From a checkpoint of a small transformer trained on Wikipedia.
Size: 12 layers, width 128, MLP 320 SwiGLU, vocabulary 2773, 3.78M parameters.
Architecture: rotary positions, no biases in attention or MLP, untied embeddings.
Training: a variant of SOAP for these matrices, 127M tokens, 3886 steps.
Each number is 500 + 40 x the weight over its row's rms, rounded and kept within 0 to 999. Layers, rows and columns count from 0. Numbers have three digits each. The size before them is the row's rms in percent of the matrix's.

# layer 6 MLP down (transposed), 320x128, rms 0.209, rows 108-124, columns 0-127
102:445511492538419572465538510474481455464478393540460451450501484541455490543477532465446433474510527538500449531503456507477498484522529600485508496568498451468558467405530503504528472456545499508454519509433606533489559542527511453500448426474509489521427450527524419456410466490498542472484484515489536485477486463490530469516560474503479551490514521434541556505461496495554473477497
099:494510534516476452546512508494500487516467530414514478570484520445432506566493483455610521459486522490546465536556505530481485438560561489546534509579513482496483574541549529442501498528465551502582493467517493459488481494571573460491456470516514493450434528507529479471521558539502472446496544516530519451460500536472528452523554371460509489524496539501581453524561494460568519545496
110:538559504428500474510417465518482466508500490478488506557543572532484505515483485478486574513556517534413507441468493567574523454580450560518564574483491545484471498503544474538491493524518490462505438463444552530535488556463462501474515472546499540512460525461438548525428502486450534535488561498521486428517468450463429537515532404449463496497399466567512448514463522508499515499499
109:459460473479495539481514469551531511526511485466489473550510510511482535440537511534464466531431519543562499493489477497555516525494468505496519473516475509505502495492520592435480457452416484525470501527601448483510508428484475551479410547470484545521479493471468484523443665464470529540551503451506549439514491452551486538535484551533518509595454550423488482465530428470465507510554
100:550510554463431516504466482535462437499508476471515629552472499533548478456469553530469505522500516478497472552480532449451492523438499485493528497605475521473495589455473508484487469465480547509446487519444558547480572516541535512478549526491485466474448478526483465501568634512524452551475556508506536541544453520556576531509522470489584496440522546535528454541501511458481507479537
109:540567572541466526524479426475483499492536533574503543458505489493497508472514465562530491473569406504551469472490535476570556518488566464486457557449481509517468539498502519510501475478527460503513560544459430549567427484526525453559512525507523511496487526557550583506577405530505458549527496505469427455458489481488456559497464547461477486571560448469466492473479535516437490442530
100:523489528489473465533463525417477443528617423482465442511514521513469499495490511457508478511485561527514538497483517512491560535441519555463488490528525525502401476586497518547557458508502478535486536528461470560463512452493485505546463487476412525488543453484492519502462385520479504452544566445530577474507538546516492490524550534504504503521392482517594543484513424530511516511436
101:509527461578466544523502460479513574517423489514481588510499511535500450495473534452488500509511524476545533462509434520527486505501524466474439387424510511470544493506520448472464570529537487553524513538509502489529446441497478494491455468485443514508479455557477491477444654502552430482529477518503517450452513486538581526588506503484530487548463539465525514429562458476561506484535
105:509489483471550479526516509480490496525536443504556499601513441485514523415467496447536491445500470460525512500454548470500488530496515561470499496504554509484484479539535548511534472537454526522509506442481526486488530562529514498504507564556533487558531564494514516542414293479463531480507441494476448473484490527550502439483504591531429556504577503517504466504545491488499451538528
097:499471508526480518547502532555483501470513530540485547412480505456487495452452482513525510467509481432569553533503553531523467481547517495514502506488497615572469518454505508514478478495475496503507518501580526450412520513537568516537531464513524530457464450485535496509508594441560555553481510498495533555541488451427498561508567577519502466544477523387491568449461469516419508499574
094:517504445455473382486492454526544516544499506501513509439430516445520482588433543467503485503537457501458487426450448503513513528438516466539552477474448462498440432523504505522522585498505451501472474511508438522440546497483468489524509460497544515520582540526450462464473393491476486505484496491523484494534464469508471634475495482499479465436442508479484456581512457482541551549470
097:441451516496518544472562449501551461514445566435489473539464474524481539473446517509529441500518431495579513525443488467512497453493539492525505494553538523521477538503505436529546470537543554552496464499453477557499477498478468457536480453518538537467477488488440528527467631492514575524493514596507568463501555472480524436490502451491535508541527486550570469484498472460583444542595
103:455489470561398537512472516462504423569475489517456560452492495520448470533486559482512510543432513505513498520506497486545536506460511516482489506511509447452544470483528528465551461543477461529488574612491518543492493463479587460509483465450423500579559500506472485497501482546522468466473460611545552544467488511501531411526490551496481584566455508487571565530502512457542518508529
099:441512428527457494574442497484570480502441547537488513517475461523489443514516494491437573563465454475517455445514468503444540497478502515511430462509420492471470442472567536513490601490505493459535519574440515518501476510534507540531507543553473458484516534433536506454463579513447474434489532472443491517445578506556509501595478477530445511415531546552529509529541516491517458504505
101:513485473443518488435539551488502513430573592420464481489474490440551457489496467498453477487485458479581579573437569497424491419495471494501496439519557540551450483460487586524511538493538477525532510453531459487518540518523581479495459425492500464510541502525517445448447484560555532521547484554445459545522539570460550497499490454490551501502531499490456498535510488554474502497497
096:529516474520559522444524448511486598561480542582552495555529435505471445539492490481537512425525512546501487488532493559477504549554419577461513535537521549473541564501535509458472495540571494507552472535502472534509431551586425505462512458479525497481470495538553557574507587504455508497509558438505530433496470479476502477526502534557465488506475541477445515461571490532541456488476
099:520562530480462504453463515450528535501431496514507482497484576491465511543473423448442510495521565506514517489484506417563508532514471521451519495542525518477518540486531491513538499485485482558480505512508460441525503434483477471420480588529524444489478491478490530535544410515454508527531536461541472474427556559411509372472568483431484439509513550492525500513547489565605484488523
# layer 6 MLP gate, 320x128, rms 0.214, rows 109-125, columns 0-127
101:456510453533584462549563462520476481435539482533569433466518477542530479437485547532492572429557548494490423488516513553521469499499631483522401498489536464560503521434477506479491537520484462394521489540538502497531474448475422521484471532485550516537458512520462508522506497536462470471497464478471515515450471532525455460499552468533496478438457506515480518519600480505500441539461
098:535498469437506483480513505468536556503417417439487550501470544467501506562437440449513466537432364515510443414504483432547455464511511477536520487513494520558480508531552557518476456511447492464531492560450503462461495526511519485454505532453524494507479510509534489497497552546569497515533494527527439458467499576490486554523472533453449494522526499501482565569542463625499463484512
096:414499496508501433505614520544534498528522504531451457459549471557501524522530517541535509452451524563501461499544449490496509536501477431562584499481520391520453522471419504451418469483609507468475495526562473495521492492495449529531461508411509566484504479466471527492485491519551564511533525482492556513514521501503520511433524469529488521505445467592429527474505549510441500546503
098:550524497503549447445482520501542487465542438515447518401527491501530482520528414561479528523487485534453550487524510523499494434470518522531526431590497415553527501507548510492420475416541519524566551527530511436476530512490478427491522500481483498442479513493513527498464578455451462371427548523514488486438469488513496428542513533478473483517493517522526518548558508539471448542546
112:575495616481528485505427433568481564447549447489528469489434535479457561468571570457418468546518493477488527498510539516498530534544561500449480530538462505472522458534482469510538514532532557515480497565475483487524477479533520507534468453505541513529494552493445489499476506581458455554462489461486560480514516510486431487457457537493624533459478506513586482541529447446494478529496
098:489505532536488520492532474439489502550501456536455486540444527524466449560509544489475461547567546482488522525539495539396477433489513450469462504481534545475530589474448478578511541478489521554540442481525517556474591528489473433525496436518502517562519544510402569528483546513552464480542463509505479581432482508484489479552413553503471502539459489436472504540479464450489495468563
100:491574497532532490477566538522564483538535472506518539480579453511507538476572493541516454528486490478515518428465553505553481509549452536506611418519477500479513521528453535589487495537585566544561543402462476460467513504459462415521469473507453491544551506456524508506523470480521480534444517451521500504484508505512475475427427473504448443520467531517513572487435461489437458518498
096:505522482537533503428465444505502533512489516451483509474561499478507470485418509613479474497476462513456482438550536562481467471479543495446522455449515515555512512520572536507506475490525563467541492491556537460457539423509513468518527442516450423557518524539500450528466510504508565557509467486527460462465452444484561452563468501544496490492576608487434522526522501531475400458560
103:510567556526501507524533518510498544529438486471514528510454510461525462553511440506481573440485582462505526576430457517474491505540493624424484474506495521505514550459530539470464527487515538480577531492443556533549523488502442463517481477518409485472502422499530527467457490463489430484555477504550429413484508504507511482460477502555480514434474536394538540486448506509520488453551
093:577544480407566486510436487499590540525496547436472516443509461462519461523430543535551504525471482559438507524509520512526529464487437508519527511443510519462446557564552484480496517491489485499541491459528422491411511525451489499498463473507518422475459482501507506598471507485499550527498538462484533472489497519505465509458482488536592514488514550471528503568517396407523418491459
093:515461480448522517530544499495500451492456427488494555519475482586581529532371567537514551522529472482517482503486532480521510491474490531498524512445512509425561521455521554484503559513500551565482415446514461538403510531506490471516491494469540510467479485447474473451552487482484572546541410511498556585449522526434486496513566474515464402524514489485490519502533586534494481492499
106:533498480453562426486473530503455445563457467445474518512535480509463490469531458441519519480552488488498490486510484499549507541485468498446482475499421539590459457510471545527523574470540556502552530466408563451540522520578466532487467506525546571501535520498538502524542515574522573550522542443490523508481471529552433501427565513540555553502490527550424437460512474545483438526474
101:527509524538549542477509525462595407530532464527519475486543448561509479463534507466398464557425485488464486493553507498439530499547549565539506479480526476521532475485476529478521508459505563452422538531519534494501478507474530538596503522485495433431529554507552486552518530538517497461508456487535436467525528518550506490511449549470530508428574565468491555535444459486539407469539
104:540521509427487484519472529417494553520480465515427479449556493514494554478524482465479513492476498495497552509431430501464426551422504550525500523499508448424504519507421525499555464456468471421416464434465512527492539513443522425444483529431484504467531505502498489482548467472538583559416511482534585550532519506535573513496462491480500535530492450498519526464450503421552484465474
102:448459408498491521417517498564534582488505483447494486537473455467536465539542562457443508558500486453514498477419457510543447528518462494413548521499526488540501473481508563474542486570518489504502499507452423453488509545448488474551529564424510533579480457534531529474545562467484468487516463559440461546497492554517554454516586574486470545487443495543490455467502482510476485516551
105:493541465391495560523503508467535491568512410497545568478542457541538518504508474523451530490477571516502476486478522421457563517566464469473487510544476472460498592491464555567525527464525472550470457494472476505575494497522535532517477462527447572503445466508495491455497548573485524453450462449472520557447511502538438527467507491471462583506510476471579566544563506504455451512455
103:528525528523563468475605457510543501511525531454523539522424540504421538500466512530435436503553463441523507521501516509555503421543475507481465492513554415473507490595531537467501414421475507544492513546472511540521438474500513538498546514467563482521517496472513444501490496474506439523473511458503518459501408495437475477505425434447457472404482492540452578477551512495501459484511
# layer 6 MLP up, 320x128, rms 0.223, rows 109-125, columns 0-127
107:523465467466548476514391539503524501549516535447514507507511462512561563487476467452552446492543467532472507482511482461482493470482490457482533475504461492514475519608457484507451514599533539433553596440449481519493509470494534518517527578480492476476512518520512467537484556522501545516482561488558389528507534548551477607515544472472510504556550543559508533523471565468517496458574
101:523590578501564479599557449504492526449513495421565524508548507500531581513503469559480489476483501499446545517516512487526515503530530571502546463528518507447516491526501516380494529488537525548539438475466465467419538508493521447496491439512510472490497420469543508423507542508496518565504438506532471542479510490565526566471519487362482460504508507500517508469515548463509501560534
103:536465496494532486523446484576446443462493463552568544533522494464509509488595610532518477514441458473510496504483486475560535515549483479557588515433424527498525495573554410428477480444517553493582557508547482436449488507504518473536454519489520466524550536510516533529524582524520468513583475476518502417511521539491469468513503520504563498498483501504452477495533451498514443509557
097:458506534510444520543584550481484449454492520497540493466528471502535494588484479463452476485547533474507500466464477477573477499481447495547480553534550552610498453516518522435563453517466503456516419525516403545504497510490490519525517478459538444562576492534498445492508566492498513595530504566418454484504456546527536534526505580585489486503483494469547563536449510526495483457499
109:399515541506501556445490537521561497529557458554455447441501589519540514504526536454537476532547496607520481500530535424540524562473505482473533462540468422468444496491528487449492532473481530511561476556416475533490536517501507501501474505520490521551508550597487508507556410527485497519448545450551495509532536497518467528525482458621551527496482527513554495515496470450492554464500
096:472520463529453491510491551503464459565488531447448509461601518518487475474525541418532564571495495447520462462524469531454442486473483477510545465503522489509470517500398575505490584517520446468500496550479519448500549454521474578483560566521466509586470447532454528569439437457516458512485499478518513511532467527500475539439488495423443496541542510486542464493464525520584447447483
095:484582515534501514546448509522517504508494571501505485506558488455486524492559459579501505438574511551493437521552438519495439436475533531536533569520561507483480473510467576457514502495458486518506459454575591538529503490515516587519544553508558472469486545497430544572522538538492480529491513463570467449426490554524446526524563517449498510494523469495557483521545501456408549507532
092:558491487523453514476497534514495552481442413514508522516507475571486504469502474498555515468498573556503548446509510479503423536530399422516494537540522521486535519433540501489467507561602492549477490545510484518419492498461458480489492555520544494455497458555399447514483462490468554554496532547493554515536505445492508509399530563448552574451452496497515552495536505517475557469459
108:439540479465512508547446480523475464523488585547530420480527497538493516485505480473558444550498465552429503559482456458520488521481528482546559528517471454487486494534406513528442530463471381514480483477475506483475560519435481463504439551483537555496540534556468506507511530476543557522452509522497460479480487417618531482451507487428546550431524476493485510490453580471465479547475
095:532478516493472463576505473484558482490458441481471459436498473486476520554584439446529496486583470518478543508481464515505449506466551520422453508483477366562530533500425552523508559500536502503537541490465496571461451521484493522472490561495579484478444544473505474497490443513556506470438460479496498461609512511463423442552507521535463475544525518517516512479456436484497489563525
089:486541465582467503507479486550473510446574470518568492447428488476495509546459463494496506524529452517515460448537513534505537460604504490475481504461498556496428480529488442442535575467475473477528558450457554524550528366511558430457530508500483428527471522482533535476502514477448425437557535511491502537536526506522422497467463507553485477509471518537408480484541484504488503569496
107:489499518496540483508554491536517519479446493501471485512490385522473509502568522523564472525439558421483457506500546477437460513501489485582473512540541549549502556531485608523482462386486497567501547418502494421539470517527498530544571473527493483548538522434525460536426516490547522529520516525447479532564480476481512477504576572488497497564539511475498478501451480558441534493525
103:532497566483473495486537528504538530485573528434524501540486388536533471494404447497480543546489448519543514517509488539443559557457570522500457480518511428485507507477480526569501500510485556465497503541502565484516495501585517518460507463442493446470447520466462449545461475545470540471427449481585442475567545485516536523518479470502433485510519533484547464561504385505498490432525
100:501486536498525515480483517436455496445512531527599416485538525518513499597497617503467540514450498501474575527535501539469500545520517545526504483522454480473463482481487516518500485476464522402472515513483558538475550570542546530446516493502520582522503520478564561486548542480431514474477519533579526529517479456571465503441497405547508547588488572508524468486540492527553519454505
100:413511535540494481507492468574513440490505503454432419532455557503498597498407546511493459466525571517522469458560516440465499456505490512515498531549492529519532493589524464518479517492471514554495545489532500504525474470520519524547521444475509567502500528489456562446497569488548534485550495515451473462476600515481550494442484476424589530517553519519526516587516522511480548416470
103:462531483522520519476510494468456471521537492445533522490503502499480544557539507443474514504567509547497540551423510460516471523532488466497450496468520526538513516416448493510465462513501560557465487450523483535533509437495461484546405526475474492428451499574471486467416396480495519523524513479513586517564498560396488466546429518487394557499499544530456535467506536483416498539530
102:522512506502374491564498569509433428470609466531531480461534482495558512537533476594531529497500490489503577511549535529454486473533524456455443488456502505491516494471562527469475429482453518506542483541531496478447519434542543457524583495520438465503483482425510616503489514476467515539494431422488484531516512511484489453480521503542495533522473514430505505540500479531562439544526